From a checkpoint of a small transformer trained on Wikipedia.
Architecture: LayerNorm before each block, rotary positions, no biases in attention or MLP, untied embeddings, attention and MLP in parallel.
Each number is 200 + 30 x the weight over its row's rms, rounded and kept within 0 to 999. Layers, rows and columns count from 0. The size before them is the row's rms in percent of the matrix's.

# layer 5 MLP down, 64x256, rms 0.0589, rows 0-63, columns 192-255
094,251,207,186,191,208,197,240,176,237,156,211,131,137,172,211,255,212,151,255,219,215,254,141,178,199,228,197,209,231,190,162,263,192,214,172,209,222,278,219,215,217,175,160,189,154,186,199,195,178,225,202,178,231,195,146,144,205,212,165,203,196,247,188,188
104,202,190,190,164,158,165,158,221,214,210,216,183,255,230,250,255,164,196,221,183,180,179,217,177,170,171,195,217,163,224,204,231,206,201,241,188,197,230,160,210,268,195,193,214,151,191,195,193,278,248,246,217,180,211,194,222,204,164,237,199,224,230,215,218
099,220,198,239,213,190,186,234,207,154,199,207,203,220,219,214,176,176,204,205,167,185,171,206,227,185,214,200,207,181,190,176,218,201,210,169,200,195,198,224,156,154,167,150,248,185,196,160,200,229,229,135,129,237,197,230,166,253,205,195,178,179,243,238,199
091,201,169,189,197,244,219,167,205,156,224,210,209,166,195,233,118,216,186,175,180,188,203,191,175,228,207,203,188,187,212,195,196,216,199,217,232,198,164,218,216,177,208,149,168,207,218,228,250,198,143,185,220,224,201,176,237,204,216,181,190,190,162,122,245
096,210,220,265,139,181,192,198,214,257,208,216,198,230,153,207,214,225,266,195,275,260,174,227,184,170,203,186,224,194,180,248,230,183,199,128,190,158,199,216,220,201,145,181,208,187,236,201,191,177,233,182,178,165,267,217,223,206,243,165,211,207,258,176,216
096,231,203,228,239,163,215,211,232,175,225,240,183,189,206,167,173,200,174,196,176,175,183,205,212,175,200,204,219,215,196,164,254,223,196,222,197,210,233,245,172,201,194,165,227,181,198,144,236,229,188,220,172,210,167,171,168,226,188,207,181,168,218,229,159
105,187,223,204,199,160,216,166,171,177,162,174,166,200,190,246,198,223,172,201,282,233,192,157,175,37,214,201,214,159,190,225,229,190,212,195,189,183,171,187,199,242,213,175,212,201,174,181,216,227,216,217,198,191,172,198,223,198,198,225,219,210,189,254,185
091,168,227,192,228,197,126,207,221,208,155,182,193,193,149,178,165,179,177,200,236,191,211,243,173,246,229,208,280,186,208,196,195,200,178,175,229,275,214,240,179,185,135,280,184,207,219,166,210,179,136,192,181,192,190,248,229,218,196,173,191,162,232,215,204
093,198,235,184,194,161,250,156,256,201,244,190,189,205,250,187,158,194,209,201,216,217,241,154,199,161,197,204,162,232,196,245,214,191,147,205,225,187,205,228,216,276,214,225,227,177,187,167,213,148,257,261,163,197,217,180,248,230,228,189,193,175,202,152,188
092,197,208,183,222,201,218,185,208,211,246,192,193,238,198,185,156,201,192,198,273,211,224,172,183,138,186,174,155,259,215,187,191,206,235,245,237,210,176,258,153,228,243,176,175,179,134,264,209,144,232,171,219,177,212,206,208,196,233,251,211,178,172,128,206
103,179,189,186,162,207,228,263,236,202,219,260,179,164,226,176,184,153,196,191,222,222,198,186,159,195,203,202,206,190,201,254,216,205,207,180,149,191,220,166,218,193,188,247,181,206,218,203,210,182,229,222,282,225,210,228,160,247,227,161,224,240,141,245,233
099,187,217,223,237,236,204,216,235,135,159,222,269,180,182,176,229,168,199,189,177,207,198,177,216,208,168,222,217,203,184,169,183,195,228,186,217,163,242,301,150,168,247,156,231,215,213,226,196,151,238,254,148,207,179,204,213,177,186,192,170,195,184,222,162
115,207,243,206,214,168,153,142,167,249,211,200,202,225,187,193,191,231,229,161,195,218,207,195,171,138,194,179,221,178,195,187,248,192,239,207,225,234,226,165,205,183,192,192,183,235,177,192,168,169,192,201,251,176,207,179,212,188,231,178,194,184,171,166,179
102,178,201,188,213,218,210,184,240,187,217,195,189,182,229,257,174,202,222,211,197,191,206,203,223,236,190,205,189,193,223,184,232,204,230,222,226,246,205,212,182,227,231,126,199,222,184,184,208,144,220,233,232,176,200,211,223,141,167,182,138,167,170,217,238
130,237,131,178,216,195,183,216,219,215,193,213,230,225,231,176,241,215,260,190,193,129,207,231,233,154,195,190,241,230,192,213,143,192,176,226,226,195,197,165,194,245,259,187,203,224,194,185,220,226,177,166,182,190,183,207,159,205,233,234,207,213,211,204,196
095,231,226,227,228,221,188,184,199,235,241,250,220,200,230,245,181,181,213,165,180,230,265,222,164,275,190,212,211,223,195,163,224,205,206,227,164,198,200,162,199,155,241,212,227,201,214,185,119,217,192,257,178,197,173,189,185,198,214,187,196,208,206,218,176
107,187,201,187,98,256,219,217,236,123,207,173,141,174,191,195,161,203,187,189,242,195,153,233,249,101,176,216,201,173,196,186,179,205,190,174,193,200,217,210,168,228,153,245,200,241,250,168,220,208,213,167,235,205,203,197,246,229,200,158,176,189,181,191,224
112,225,199,213,252,155,176,154,172,217,203,208,183,262,179,168,209,210,189,212,164,242,220,209,212,210,210,201,164,170,219,166,187,204,233,202,169,195,188,245,211,147,238,174,192,179,203,246,214,167,196,272,219,237,209,250,161,217,200,191,165,231,199,127,226
094,208,243,180,216,215,157,198,171,172,173,202,160,191,176,95,189,233,164,200,187,245,202,201,173,244,221,197,223,205,181,155,165,196,205,167,144,117,155,189,188,188,188,256,198,185,206,218,205,247,191,222,180,242,190,215,174,204,252,188,204,252,253,251,155
096,219,162,210,187,215,235,213,254,214,247,198,170,161,214,200,225,192,175,217,244,194,221,218,212,358,143,218,232,226,219,182,188,229,213,190,202,181,179,191,221,204,178,173,200,215,188,210,238,187,203,208,181,212,200,262,178,207,149,216,167,195,209,201,224
090,242,170,217,230,187,200,172,203,159,210,250,234,201,179,200,223,181,220,211,176,176,126,211,178,249,155,180,164,175,206,217,159,200,137,100,267,157,153,245,231,203,253,175,207,128,199,184,152,209,192,153,187,255,249,186,192,258,176,183,239,213,251,246,211
102,120,186,175,187,202,201,279,179,158,187,201,188,211,166,247,224,225,180,209,198,169,208,223,186,205,198,216,165,165,192,200,259,213,215,217,254,209,248,222,172,160,209,182,213,143,187,284,216,187,198,158,206,152,172,89,227,192,169,194,216,239,207,209,233
096,240,224,199,250,185,232,186,208,212,166,227,220,279,186,170,194,193,189,211,217,186,179,175,170,149,209,202,166,178,197,216,141,184,130,224,194,206,209,210,165,228,204,208,157,207,118,154,233,155,223,199,184,189,226,207,203,259,159,208,188,205,150,168,187
106,211,296,198,215,212,174,151,227,190,223,141,137,196,222,191,149,211,196,186,192,167,235,214,257,150,252,205,120,193,215,214,206,190,205,192,175,219,258,139,158,172,183,225,213,211,162,176,200,178,210,223,216,209,171,181,186,195,202,173,211,176,224,186,181
106,195,118,182,162,191,178,166,151,212,233,183,178,266,227,200,206,140,180,226,221,233,214,202,189,232,192,197,220,249,205,193,202,201,210,191,164,131,169,113,215,208,252,210,205,261,225,191,212,232,190,217,223,218,199,209,202,145,232,189,206,166,188,200,236
091,206,205,208,157,226,192,215,231,206,221,165,169,208,188,198,236,205,176,227,166,183,183,217,163,166,198,228,171,182,211,187,252,213,206,201,215,228,249,189,178,154,156,219,203,206,183,190,212,234,214,230,176,217,211,123,201,233,227,203,230,181,202,186,195
095,217,219,241,235,207,181,234,186,199,205,202,197,252,176,218,214,183,242,210,155,160,195,214,185,272,151,194,251,198,195,212,139,204,204,195,196,156,181,177,199,216,196,203,183,168,172,211,195,225,176,180,198,162,175,170,203,253,196,197,216,199,184,256,192
097,208,203,197,151,196,253,175,160,252,228,177,215,212,215,181,183,182,164,162,178,220,179,229,229,189,215,198,141,172,194,213,210,173,175,223,155,207,239,170,160,183,178,194,228,194,223,245,192,135,216,184,209,195,213,155,199,174,253,232,184,230,164,152,216
099,187,208,167,209,165,197,186,163,261,178,161,120,228,183,265,285,173,181,218,192,231,206,228,125,157,207,204,203,217,209,162,207,189,178,186,181,214,222,205,182,232,231,208,225,209,189,214,173,186,210,182,243,198,160,151,191,198,225,158,247,210,191,218,208
105,260,172,199,190,236,219,226,177,169,181,199,217,188,232,238,135,182,265,219,183,173,248,223,189,154,188,194,232,231,210,168,192,209,195,161,212,200,183,218,191,200,183,162,170,182,238,274,207,274,216,141,148,173,209,232,178,201,164,225,161,157,237,226,196
096,188,185,202,258,235,251,129,232,235,195,140,183,146,226,158,191,191,226,188,170,232,153,209,214,150,230,192,202,162,241,185,182,210,214,248,215,179,181,138,211,162,204,189,243,276,174,168,155,224,197,230,161,208,198,167,225,206,175,212,267,142,171,257,164
102,167,242,227,171,180,221,201,237,189,197,167,162,186,180,188,210,231,166,192,269,234,161,218,217,151,214,222,244,155,166,164,188,205,188,183,243,212,230,240,211,156,229,223,215,187,208,180,189,230,207,146,179,193,222,186,175,212,203,213,195,219,195,220,176
092,201,177,157,174,171,165,183,180,215,188,186,242,208,149,97,236,222,133,172,168,165,174,211,184,233,200,204,235,251,206,180,208,208,235,171,213,128,170,183,136,193,174,227,227,212,252,185,157,244,224,175,199,194,228,226,130,151,203,204,208,211,260,227,190
102,232,187,231,213,220,177,225,173,231,189,207,188,186,164,159,229,209,112,205,192,220,210,186,251,193,181,208,184,240,181,154,171,186,96,180,188,215,166,128,222,229,198,210,206,179,208,167,241,217,251,192,206,216,145,186,285,192,185,232,226,229,179,170,203
094,208,179,193,213,190,220,188,130,206,231,165,253,281,176,258,219,237,220,172,192,197,279,239,173,194,183,195,283,157,171,171,194,196,212,176,202,190,187,206,255,224,181,245,188,210,223,192,184,194,174,140,198,160,207,198,214,225,179,190,216,152,165,200,189
108,194,259,208,195,219,217,214,146,186,214,190,239,226,148,223,195,262,209,245,167,204,199,208,204,222,199,228,198,220,175,223,148,206,188,258,143,176,189,187,193,187,203,147,190,166,205,223,173,231,218,210,239,214,212,231,182,248,250,214,192,204,218,179,183
091,219,154,176,182,244,226,260,137,177,184,219,222,185,188,177,176,207,248,216,221,192,181,203,154,167,231,219,268,183,199,181,210,195,185,195,290,246,237,285,252,152,124,207,181,215,262,205,240,180,174,179,141,225,262,227,215,151,163,174,203,226,226,222,179
102,209,166,206,223,194,190,251,182,246,249,217,162,162,186,168,190,211,213,216,236,231,235,209,225,136,198,183,178,150,183,196,210,188,202,209,208,265,231,226,182,175,245,233,180,186,263,198,242,117,197,205,237,182,186,225,240,189,187,212,190,274,123,181,190
105,195,179,192,168,224,182,233,229,183,189,186,155,166,185,214,214,172,206,183,201,200,188,176,225,219,230,216,176,224,173,222,210,178,219,193,215,259,196,237,163,192,205,197,173,226,187,196,213,201,194,121,228,163,246,183,212,154,237,178,201,163,190,165,217
094,240,179,207,179,198,187,173,149,242,202,204,254,174,182,214,242,257,225,191,277,167,174,187,150,180,204,203,182,216,219,190,208,209,205,199,231,208,202,264,218,233,144,212,187,211,210,226,180,220,165,143,202,157,232,188,129,163,215,214,210,166,219,141,255
097,155,173,236,188,237,132,227,169,195,199,172,177,178,194,136,162,216,191,216,190,222,175,214,291,202,199,232,239,229,206,232,187,210,227,204,207,198,187,209,150,175,181,243,173,201,174,164,242,234,199,215,156,196,152,152,266,170,219,156,185,213,211,188,194
106,192,201,188,211,182,197,181,119,202,173,171,187,147,160,220,219,228,210,212,173,177,159,177,197,198,204,194,240,174,219,255,177,211,268,215,177,278,178,203,232,220,219,206,172,206,191,217,195,215,173,223,155,185,190,219,186,225,244,210,239,169,266,230,257
095,209,189,197,197,207,257,155,216,224,211,220,235,176,216,220,194,214,261,175,189,186,212,239,183,214,205,181,147,225,188,246,178,186,225,197,261,258,180,168,211,208,215,217,223,148,212,194,224,182,199,181,243,232,165,192,243,234,181,208,181,195,159,195,182
094,177,226,196,165,196,135,248,221,206,212,150,195,154,190,255,186,188,199,192,196,230,234,197,227,190,158,181,218,210,209,206,190,229,217,241,169,211,197,284,226,252,135,221,219,229,194,186,188,158,185,201,224,221,188,193,190,167,180,163,196,210,235,221,242
107,208,176,186,195,200,194,238,212,190,153,190,218,184,216,149,208,206,171,196,177,201,209,218,221,173,193,208,184,134,204,203,191,190,191,197,213,233,164,218,197,216,187,204,185,175,212,197,175,161,130,193,160,193,185,162,199,139,167,152,216,242,186,240,168
096,170,225,190,245,201,257,159,184,185,207,228,211,177,207,215,146,201,141,207,185,189,176,198,208,199,163,214,214,227,210,214,187,229,195,212,172,158,168,169,178,224,185,219,201,240,202,172,197,185,221,229,169,155,251,223,184,226,178,198,254,173,185,198,182
101,240,218,160,206,156,181,181,185,167,210,247,282,202,226,222,167,185,230,204,202,212,183,138,241,153,219,167,197,194,233,248,258,208,185,231,222,205,163,152,218,209,217,215,189,219,229,264,190,229,234,205,224,186,182,230,219,216,179,243,197,217,218,125,222
104,156,222,200,234,200,169,214,219,169,164,201,195,260,179,175,216,165,164,223,211,195,171,189,218,231,184,198,131,194,197,193,182,199,237,236,169,239,182,222,141,199,253,184,189,177,167,194,193,264,210,191,219,187,215,194,201,208,187,152,183,216,238,212,184
091,256,205,219,189,260,221,157,242,154,188,236,233,172,228,213,189,231,226,202,172,189,212,237,211,191,192,203,166,165,179,184,194,192,150,215,197,225,167,262,199,217,151,166,205,251,188,235,172,214,201,154,213,197,181,175,181,160,206,182,202,225,194,170,176
100,201,196,230,192,168,249,252,201,174,207,129,184,161,175,242,122,201,221,212,173,187,179,198,241,193,264,208,156,247,192,191,171,203,171,232,174,216,213,207,223,217,180,196,239,214,211,147,228,219,190,200,154,220,199,206,222,182,194,209,150,142,168,212,166
097,251,197,203,217,193,222,213,257,182,231,179,217,145,259,167,192,170,182,225,216,191,160,149,158,240,204,188,173,230,191,162,232,205,248,162,167,224,206,118,237,215,196,252,197,183,199,169,251,189,167,170,200,223,180,153,179,233,205,206,160,241,183,219,143
095,175,176,249,220,187,190,184,201,226,225,210,282,203,241,207,171,175,218,216,202,219,193,207,252,235,248,185,172,182,236,184,241,191,171,186,183,170,181,184,256,164,208,129,213,287,176,220,220,202,194,257,202,163,113,154,212,164,211,224,203,197,184,217,190
106,177,214,190,196,194,146,183,247,204,160,238,226,238,221,196,201,183,197,199,197,174,195,213,228,270,188,181,236,219,190,243,203,192,177,208,202,138,237,228,204,178,225,206,200,194,174,214,185,234,146,152,259,164,195,252,133,192,181,261,207,229,201,217,211
097,215,185,209,210,199,224,196,199,246,160,223,209,166,195,201,202,211,217,213,232,213,244,199,273,204,191,185,206,202,222,190,177,205,243,211,143,176,173,202,227,173,244,164,172,189,160,169,164,168,192,214,196,249,205,223,168,189,224,225,207,219,188,262,201
092,233,203,217,192,157,221,210,222,239,184,206,221,252,206,216,257,196,241,198,260,194,216,187,168,297,206,220,155,210,201,226,217,197,176,225,216,163,164,165,219,165,186,157,184,172,233,242,197,200,225,190,191,173,183,214,205,176,226,279,214,247,196,196,200
090,127,220,142,166,234,197,181,160,157,160,186,199,213,227,181,264,159,185,254,193,186,185,175,167,225,214,208,179,197,231,235,192,196,176,214,244,181,139,223,247,142,269,284,177,214,227,194,146,172,232,232,192,230,224,213,184,228,199,201,233,220,181,163,194
098,144,225,199,193,240,253,230,219,190,223,203,223,195,208,211,220,170,212,174,196,190,184,168,180,101,166,198,203,141,192,217,238,198,179,202,190,199,219,195,199,235,172,197,166,224,224,227,147,215,229,230,252,214,245,201,169,185,187,222,200,196,171,222,225
101,173,226,180,182,208,240,186,160,168,224,218,204,208,230,241,223,234,179,157,183,188,115,194,193,209,206,184,222,195,188,202,156,193,194,225,159,200,226,156,218,180,153,188,178,195,240,160,220,226,132,242,171,226,307,234,218,227,195,211,209,180,199,194,202
114,157,194,224,200,240,169,208,174,233,157,197,163,147,196,215,275,177,181,166,179,183,263,160,176,268,243,179,212,256,183,244,200,178,234,179,169,206,227,205,238,190,186,210,184,206,181,297,164,205,179,229,259,170,196,264,207,179,146,178,189,211,164,243,185
107,194,161,216,210,215,184,270,235,201,206,204,183,193,265,215,168,232,225,207,197,193,202,227,226,309,221,209,209,230,213,175,173,198,196,172,189,186,222,120,182,204,204,211,222,243,182,199,193,161,200,185,198,209,250,195,222,172,184,201,183,182,219,112,221
120,161,199,153,217,145,212,151,216,193,207,252,178,194,208,227,162,203,199,191,196,179,277,170,192,303,184,219,232,184,228,203,227,207,163,186,219,204,241,253,193,219,196,202,235,123,192,166,191,158,200,205,190,253,158,226,210,197,168,259,229,183,216,213,220
096,182,210,222,180,194,218,214,204,272,225,214,189,140,217,184,184,261,199,190,159,213,197,145,207,129,213,196,169,214,181,215,163,207,237,159,211,176,216,152,256,211,192,196,242,175,213,154,217,247,186,203,204,211,200,185,206,159,187,158,161,144,226,237,189
093,171,217,195,178,204,229,209,221,186,183,185,238,247,193,154,256,146,232,175,176,215,250,219,154,202,166,199,203,237,166,210,231,203,197,181,255,241,162,190,242,193,243,228,202,207,177,252,201,232,216,192,196,169,179,205,251,218,184,251,166,246,205,166,202
098,229,162,196,228,188,177,228,198,208,181,210,262,273,158,171,184,220,217,177,206,235,126,214,182,253,160,177,150,186,199,203,177,193,226,261,173,175,151,155,189,202,213,200,174,209,209,208,241,159,158,275,201,210,158,283,202,213,194,173,226,204,190,181,182